Part of a small language model's weights.
Size: 8 layers, width 768, MLP 2304 ReLU, vocabulary 25304, 79.2M parameters.
Training: a variant of Muon for these matrices, 620M tokens, 6754 steps.
Each number is 500 + 40 x the weight over the matrix's rms, rounded and kept within 0 to 999. Layers, rows and columns count from 0. Numbers have three digits each.

# down: layer 5 MLP down (transposed), 2304x768, rms 0.0437, rows 279-325, columns 0-63
# up: layer 5 MLP up, 2304x768, rms 0.077, rows 280-325, columns 0-63
down279:517532525516527523499527545512477557517512531462467407473519497463505523481484544502554472500492500516539503499503512489486504447466458482511475492528512506490565493426455473485471479513475485
up280:417511505531502622509479485385530509548404481538548485527492494495549555482546539476533471540441529597426567519482475572525472501539507461489537549502588499491514397505548595512561519489548528
down280:481504445466528469496498488473465514486483471583655480537549450514542482495576473512527527482510551509500514438498476538532492439509473561533514460463544458493526479473529583526533530513579456
up281:430494499548529448506446545479490492520537469591498507509454539531495597444495546564488397468524501441504459566526509503556438544540505527522557494525494512523530553558478540461553465470477497
down281:496505526452485506491545517516438474484573553476501506542538391537528454524442514569567499475474391500439497540529465519531458478470461533422476524515491500486573481511513466449490512498464495
up282:495440478497485442524550403473562581499542487483539451506439408514481493452499512566579441554502468478482463511537524501468532479512553486527492556455476490510444485459482508459485486575467516
down282:460590478533560509539475388431469493509465523490561416514506524480558458473466489529515537462519470514508537530498488521477484438528496434536511482461478496504506582508519576486465541482457478
up283:479435516460504469414442482499558544442491530509533444575486498523500526557524536472514546511411503488569523501475511513482482504506512487537442499471557448544507428545452523460527460516489584
down283:477498513517515560454469555476486485504544474481478516367541511454489454496518541490480485539496545528558422504558526499465495484421519568436486444583550512626515548459474504461539506454406541
up284:441544510493480510503508498623542454494553481463514439486501487547537495578483506433480492508539503510483458536498529466604454452440518461448536514459504503497466490486496478563467533535537552
down284:468509444468417538471485515493516489468505526478507559491476563521494474489507582538455496519512497523453507512543535548519489510518490405433444494439554436410556399517509493568441555526487579
up285:473456481550531532538519488563532561549536451563542535543560569527523538472529497495527629463433591501490528457517540488439496494500430546458483559531610497542474444534532588557428488437525494
down285:391575529537526551576489448483513464488450481531453519496512524455497531479442464477524476529565511508450524499556546511483503474488483558482476486531480513437509469506479552511443499463539562
up286:519547516476482487495463534455544555522475487536455477440469536493548501499503558445558533522494492540496508527515533540493508464496490557532500457475447509545488500538456462560437500527471497
down286:451481550533431479480528538553486490485606506519527509466506450477520563480498520523465509494460492474520502471481477525519459537482580522510513438537500501486504506496493508536570506523506533
up287:549500493524472496466543559521472462485471484450512485523550521474413526444513485527535488517442567457502529422502528445559456512465473537481547443562468403520458530468529518503497552501544484
down287:521487474449547460552513525568459527497465433525442441443472477482555496509500504467560537509569450463470483452548491506492492557515492524510454487421541497481549629604465455532505504501544503
up288:510482552492496507558533536577477452454514536461474500484477535473554543560498459497473494537501454538543495481506474463516380561511433447479467418463505520480498466495480517495522419432463474
down288:482536510466546501534512470449620522535534503528512545577528436483485430480586508551508536496518468480457496488425529461561455501513496549443482527486563527500416508482524467480578474512509484
up289:545507476514527495488506509498513521508500505546528484554502463489541486464545512484500476483491494512475521470516460496494528526498526453507541543477506488482503481506503446523478534485470475
down289:542516500484509507510520515534538507465531514485481486501428471443454442553458567505477449509474447474501488471525552494459528490506402481501498500521492562499433483532545456506542517443509460
up290:523485447524519530535459491537522560549527470468520439449482480579503535534465520498497462444557462510504485457474465454506526522560480504490477507471487497517463530516476458507447469537477552
down290:453482481514497570503495488531488482555428444595471519463492450479506440555503515474491545558486508505555493475537450503459516510512547500490494512552532456440571457574556511484506452476495443
up291:568560451577494502450564509560470503422503537432490467521495537490576494558472486500477498487551500535555468466554489443555531558471489535514512556519463499531525440511480543491464520579493533
down291:486485417515507417453463464432565517567500531508498537443463556502504556515550541513490441592569533513500494409505533510452466539495575433533445473499508485551450515415492520474480553506499425
up292:476557424438514456444420550439472537448532465482580446511560500503549618482464486564421446504603468491477468424534442603522436500501487413556560515478575449481430403528490461494519531470496545
down292:487530450510486486506489493537457506540521512494414451499425468547480540444448470457481421513505526442448425585521462533536499502559478467434446578517505543475437581562503569555532533531503542
up293:562474460508486581507456492503491475515476471481576528531456598429445508494448451495507475545461445483519434551526474563475441523540536460498501500476509475513507491516528561537516465488473549
down293:462521453529502495491440482453506563512436447543545506539506471555497544485605480542516554543491550554534552475547559479465517424566465504500440476576528439492529528472536619539498475486425560
up294:482471450466513477475508512472445433528520464489527466510521492507469480499510497546496501473483469505449621476608538507513550531467437445559407510537490520465507501538486502397492494625527445
down294:539514494541468413433465572497518490536501527519469517382472472497549479490514511483510531500495501477479529441452556523445489493503510445584473453432527526602556534551445521446511490550480523
up295:502526483513552472433488498515529453543387579521557501504471454562523487484463503519524482461509473458502523532477427471589456472515515483535511452527476503496493525535507533512535458537484478
down295:526500574513505565502507511488515532544478543504524481553458451508479559473534497555521507484450488502450543416430504496513545469622486440487524466490536508458495571573502547555542447500422495
up296:482519492530432578502508527515542546426445440448532485484454453514546521494457463543572511485548496476480536486463504491539500483471451487545463504520455512575495524486537493498506551472499447
down296:495517478553453465490520452485466493483530487511504510459527525585518470440525487510569477487569592438592593470520566555448486524548438514529507526537493477543485467477523473512475517435510534
up297:480461507491488500514501537551522481489467419508521463522546467446497456548588540522530512522532455485540495524554550517434578538504536489476556500502479494525572468451433488507536532522499550
down297:447570539493455503487516485501487447508517534514538499446498480535507494522483459481522507536446484441437508489505548497520492530503464472487562560516460503538480482405475511499470544450419465
up298:511491451421521492477415482508488549496527522508538452523490538473498495504509397483480528521488485431492493514506497556423495484439511515474574515480493476477539462491479548507438493543494551
down298:509521545554477529538532551459495509557486534451531490517506482518438455495522496507444464444489495526468517508495499513490451498525473521499507484565529479458542488468560504417509517493490531
up299:571503563497531547529536536514507460484470477489528553534610532474523548525507489489523421420356490578476496599539489458466494474492532506524475510494518530498536556475466462459477545524534430
down299:478539458541526406465524478520471604501496509473464424465530525538479472575521536479523525523520470486443458512509517576521458445509495556533440472520566462507469442441537423486493508459454448
up300:459459477474504444409488473424510521506534446490428536455474455539522551504542519508624441555520526433471537564544408443531516461476510492475471483442492541453492520531580485467490503593476437
down300:502472483501447501466466579499530468463599520548466455476534515419519516484483397470591460513448478454509543492543447484446552445529466448501507487459523524515528496513587515494517529430436491
up301:477594559491511549528506494459477495524487509468475499470494425560443497531469473555544470491500526442497538480519502481549565449547529610485461531567503558531470439531505490503533478496481482
down301:514503483559448479558527504431562508514481445529486503533465475496574510500416569504470554523510495488574522566478451492462572501486524508531552525522504454547544525426503487429460502562521504
up302:512526424514506576484445493477524552541470468524535488471522431581466498558475550459489524479530535446445534542550542433467483527482487523472435466504467504493459451550496468503540491504456486
down302:496515410476484567487510528465453468512467480521530503590442475510523475535500496484556516486530491557545501515557476477540501548510507474450521459523504505484531469533518567490554486468472510
up303:510433474572498560480484385523509469493560436468476484542493563491501460512536442531520446488569518505484483509538482598508486518534497534482538459555419489516473538567408519527471503469524548
down303:457437565520513496455422447481577504527522442515525468474515469597567520465495451541481461506435513478470644484531449463567463493416517433433437464481499571532527443593519593471570487367515510
up304:510470497589528485510488500511512496493434553506476444525450457472462561563504468526533519537568464511500514463516423520486497510492541515500504525473502476462467441495528469499486471479452483
down304:536534552489474499477515519497508442475593514513556510477531512552454423494567500508504566531497532470518549498492561521506554534499499533542496482484520548470512508464468499490474493490441497
up305:529492468528536545481505551457505449535435462568514569418432488504532488489514558407467535515498476478509500484447447548500545547597528541563511540510522435468437515455486454472525486506483561
down305:444461525493552449472522499522505493487526494482461506516489517490512511486464464507475476501473534484426511510513549440527485583575583617513517499474415520558513411512495550562576438558522464
up306:543536528530561563491503465538431493484460473465498531454484475514573486534444484510558460550436524535543483568421460482503520539454484547480470487492518509581504520512470513380537560464438479
down306:461481446478525459614523530571503524452538488455471488517540522489502440532511487518554508501497539530525452430504462481483557542536484504501496495493501490577457481393515524549428589427470535
up307:497516507503501548494473487484491512457516403539552497551508563456523519475497515566504571489502486500492509474470480551571432478506470515496433453472477531509473524516454443527478495506450512
down307:425549513529442562476500499468498468456512431541465490507448510434547465592529489497476448544515570500620501473483516445495509539516490434525543542537490577496521525493595547489540471509504459
up308:487445542512439526471416421563514501482601541440543497518539441562560464485441468511474512517511458501537451579476572501485490559474488485534470494459495538504463458526477562513619433527513499
down308:479508491515503521551541488469606484528464542425453440508452523568595577459536470516447524438514500539549465521460526427583517474438459434500533475426520558529550463680477507462451461456514505
up309:435523514518548522429425484443541567561491589542460462523495462486551454437469453494497509476520502496512482522523535544420492501532532522500432493529496502533532495520517514463484516466550494
down309:492509548521507520522566492545456514511445454538559482470474446508491565529472480533494500548495468498513514485450462442550524482439494456515486480498491484543477519537501527462527479544443490
up310:490431436524451474505567480526454459497405536565546473491465603504557407536555493556611459429566531513516465471505542587526518525543509533537473569468544520492507623544499421534471541485456408
down310:513511464560513514493503456488486523452553546547454474465465493528515473522471477467525428527479522490508510443492509521404554519425423544483510497452533518546478465483539482573457533463467426
up311:439508510500426533500444511458501444464519529448505543539501552484514540486509508489449422539479429515479542516473441476529523510511495531515497514473528450457507562535519527558501517467519493
down311:537527546531489440501557440503443527505516484437449480481426457528515572518526539506523534514518504563477527533524580507530504445525459552448545545547524506491485437572427500509480569470515540
up312:524494511531500533533558452541475523467501531548502437416496514534554450500479531484525544491531562491529486498512507495497518453496424498450405463517532517535433544508509494542413523515511503
down312:526507480453559540518524510527509511449525501463460526458504419505569495489580468509554460565506557431498512464584500504532482505512560503453489465551450478497549455460438521526539568512556506
up313:575572596472507510447496487441518510461500514441465526525474511486475501473450459474555445510495497551492508537472508485575527517513490492552496532424537510507495474476454409514528543519531506
down313:475534460475514449463505521508530559471481518498485506459505543390464478433547521543472557518435496534557519525442441435511584472525534467570491509481610438446545535437470475508465519482504477
up314:598514529449471515442526497539536481554485628440522506500472477504499473495509493495538525518494495507552501475555468545488487494554536502456485479560491451542511516549459513621470522510512470
down314:508408433497518501543568439501529467548543559479511478415542558528565483483524460525575418450485485505524505549417443527499503564571541480518525572482509404477544455515507452527484499445507469
up315:519556494533490494467474446575477509520478506496428592501534493439487529490513466570461507453489469481540492483522522508484471497508532492511537493504426493533536563488565504575529488482527465
down315:517395510505538471483495583455465629465492482469577494519476487476488563465464511501456501502465499470485540519553517515483508487510490499472527432525472422482539496339522525464549480505497506
up316:539491463450556483513472436447452393455457528554462506481495546540559478557536482496495506468460459476510467471466555558483510496501440557481516507490467499457564512530542444607484495454493418
down316:483540559479536467435537411513499503458524478567432440568507509525416495495565474598479505487498494462493452434514540449517513474486564494504502514451603511563487518505543490469482473477492502
up317:505491545524574465491444547489424496517531481419509487475422531558477530493493559460514405479467481425464531539479576540462444428505579524514562450541464546506472483520474509452456579542502506
down317:469451476508509487451509485539526478488560516507580467549495555508584495497486553514490457450523488445515526501520533493503587522447538471534467510490525508512498469485550544420408523470561416
up318:499493564452486482464515505539607450511457490495515523576496468534505521513593553460500466435473491484462517525463513488489525574478528543499522585503479454521511475510533552516472528502504471
down318:499536522560502516523487596489493492540455572503445504436527426488454457535533500512475584518462523486454447450528504476564500420560535481527517555579564533524496470471510510617490597515521480
up319:467544517501424545403478463504516586453526486445501510545431539594471477562421584503449464481527446502505515528470376476503518508456441456519514481402498453531454469484517503470568490524648496
down319:450416491497555498453562535567447518447530493554520415514543472481521481524492494480538526470484491533531524519453495450566445409517500505482536501370548540415426557507439528530547511498504553
up320:463480473544498499461479449559427505497500485534496505477535513541521579449521454482450484551497497522508518472515449467503483530517434537566516512562465526490489431554493475562517518494510533
down320:511512529484505468533544585509493474517495501513561493517483458499480459531540526520560536482500558565518564482496499455475547480495426548553437488479451490499509484537412466456484507500551497
up321:535562524432507472474442518480513581539416487462463552431497546578451478506499502481518466521467489471534529553549540528474501508487498422511454396478511536491565533493423534531503507495549508
down321:528463479443465471490468527499480493449495524496484479503474438558533499490485524504532517506589567486484500463489526550591474474542454483534487503509450489512447485464560543474494502501473482
up322:531483487458583520472536469455510504511581535553492501526519527562566502509498513506525512539558481488545495538470575549434508483560497534483455499494514498546414451551483437447416416459481477
down322:503520508489461487526473542455482495508526450510550467482468468458420532412423437509440460469561468460477436564504474449544572479536487531537492450462499504494554569500495505527503475481453500
up323:536581504477493511444538490551456498470469620477512504514447484474457541433517596475575513488423445515505499446463532504499413462494565480509414432422461506464552476495522494492543483597492489
down323:467517542474529429574510433504521524570474479532538482440519466552543538474427501445442485485509496457529504417485490507542510489454555433519610557509550490456515462465526536449557471499496579
up324:462454504481521524453454539519497538549470586506568416404525518556452483461494450501501538467463412524557490481547584530519504486535466378497525510478540464491460541473522399526497487536505502
down324:463563486423566472582511555483467524505473468509517442484462467529525456582573451525454467580507468455522487507514477499440496504534477526474509488512463494483508520574498448500555496493478585
up325:394528531481542554553546478597473567474489428455504404469489471511462519473447542554486487528443493500507442572502416432522495600470497535494439434512504519512575555549473465494493433441480493
down325:485463509477498542549450459432544456556545508552473514523447535599520545465551446478479498518498497465489490478503522506444526468529468473516427513518493525460504484598460463487511560482519514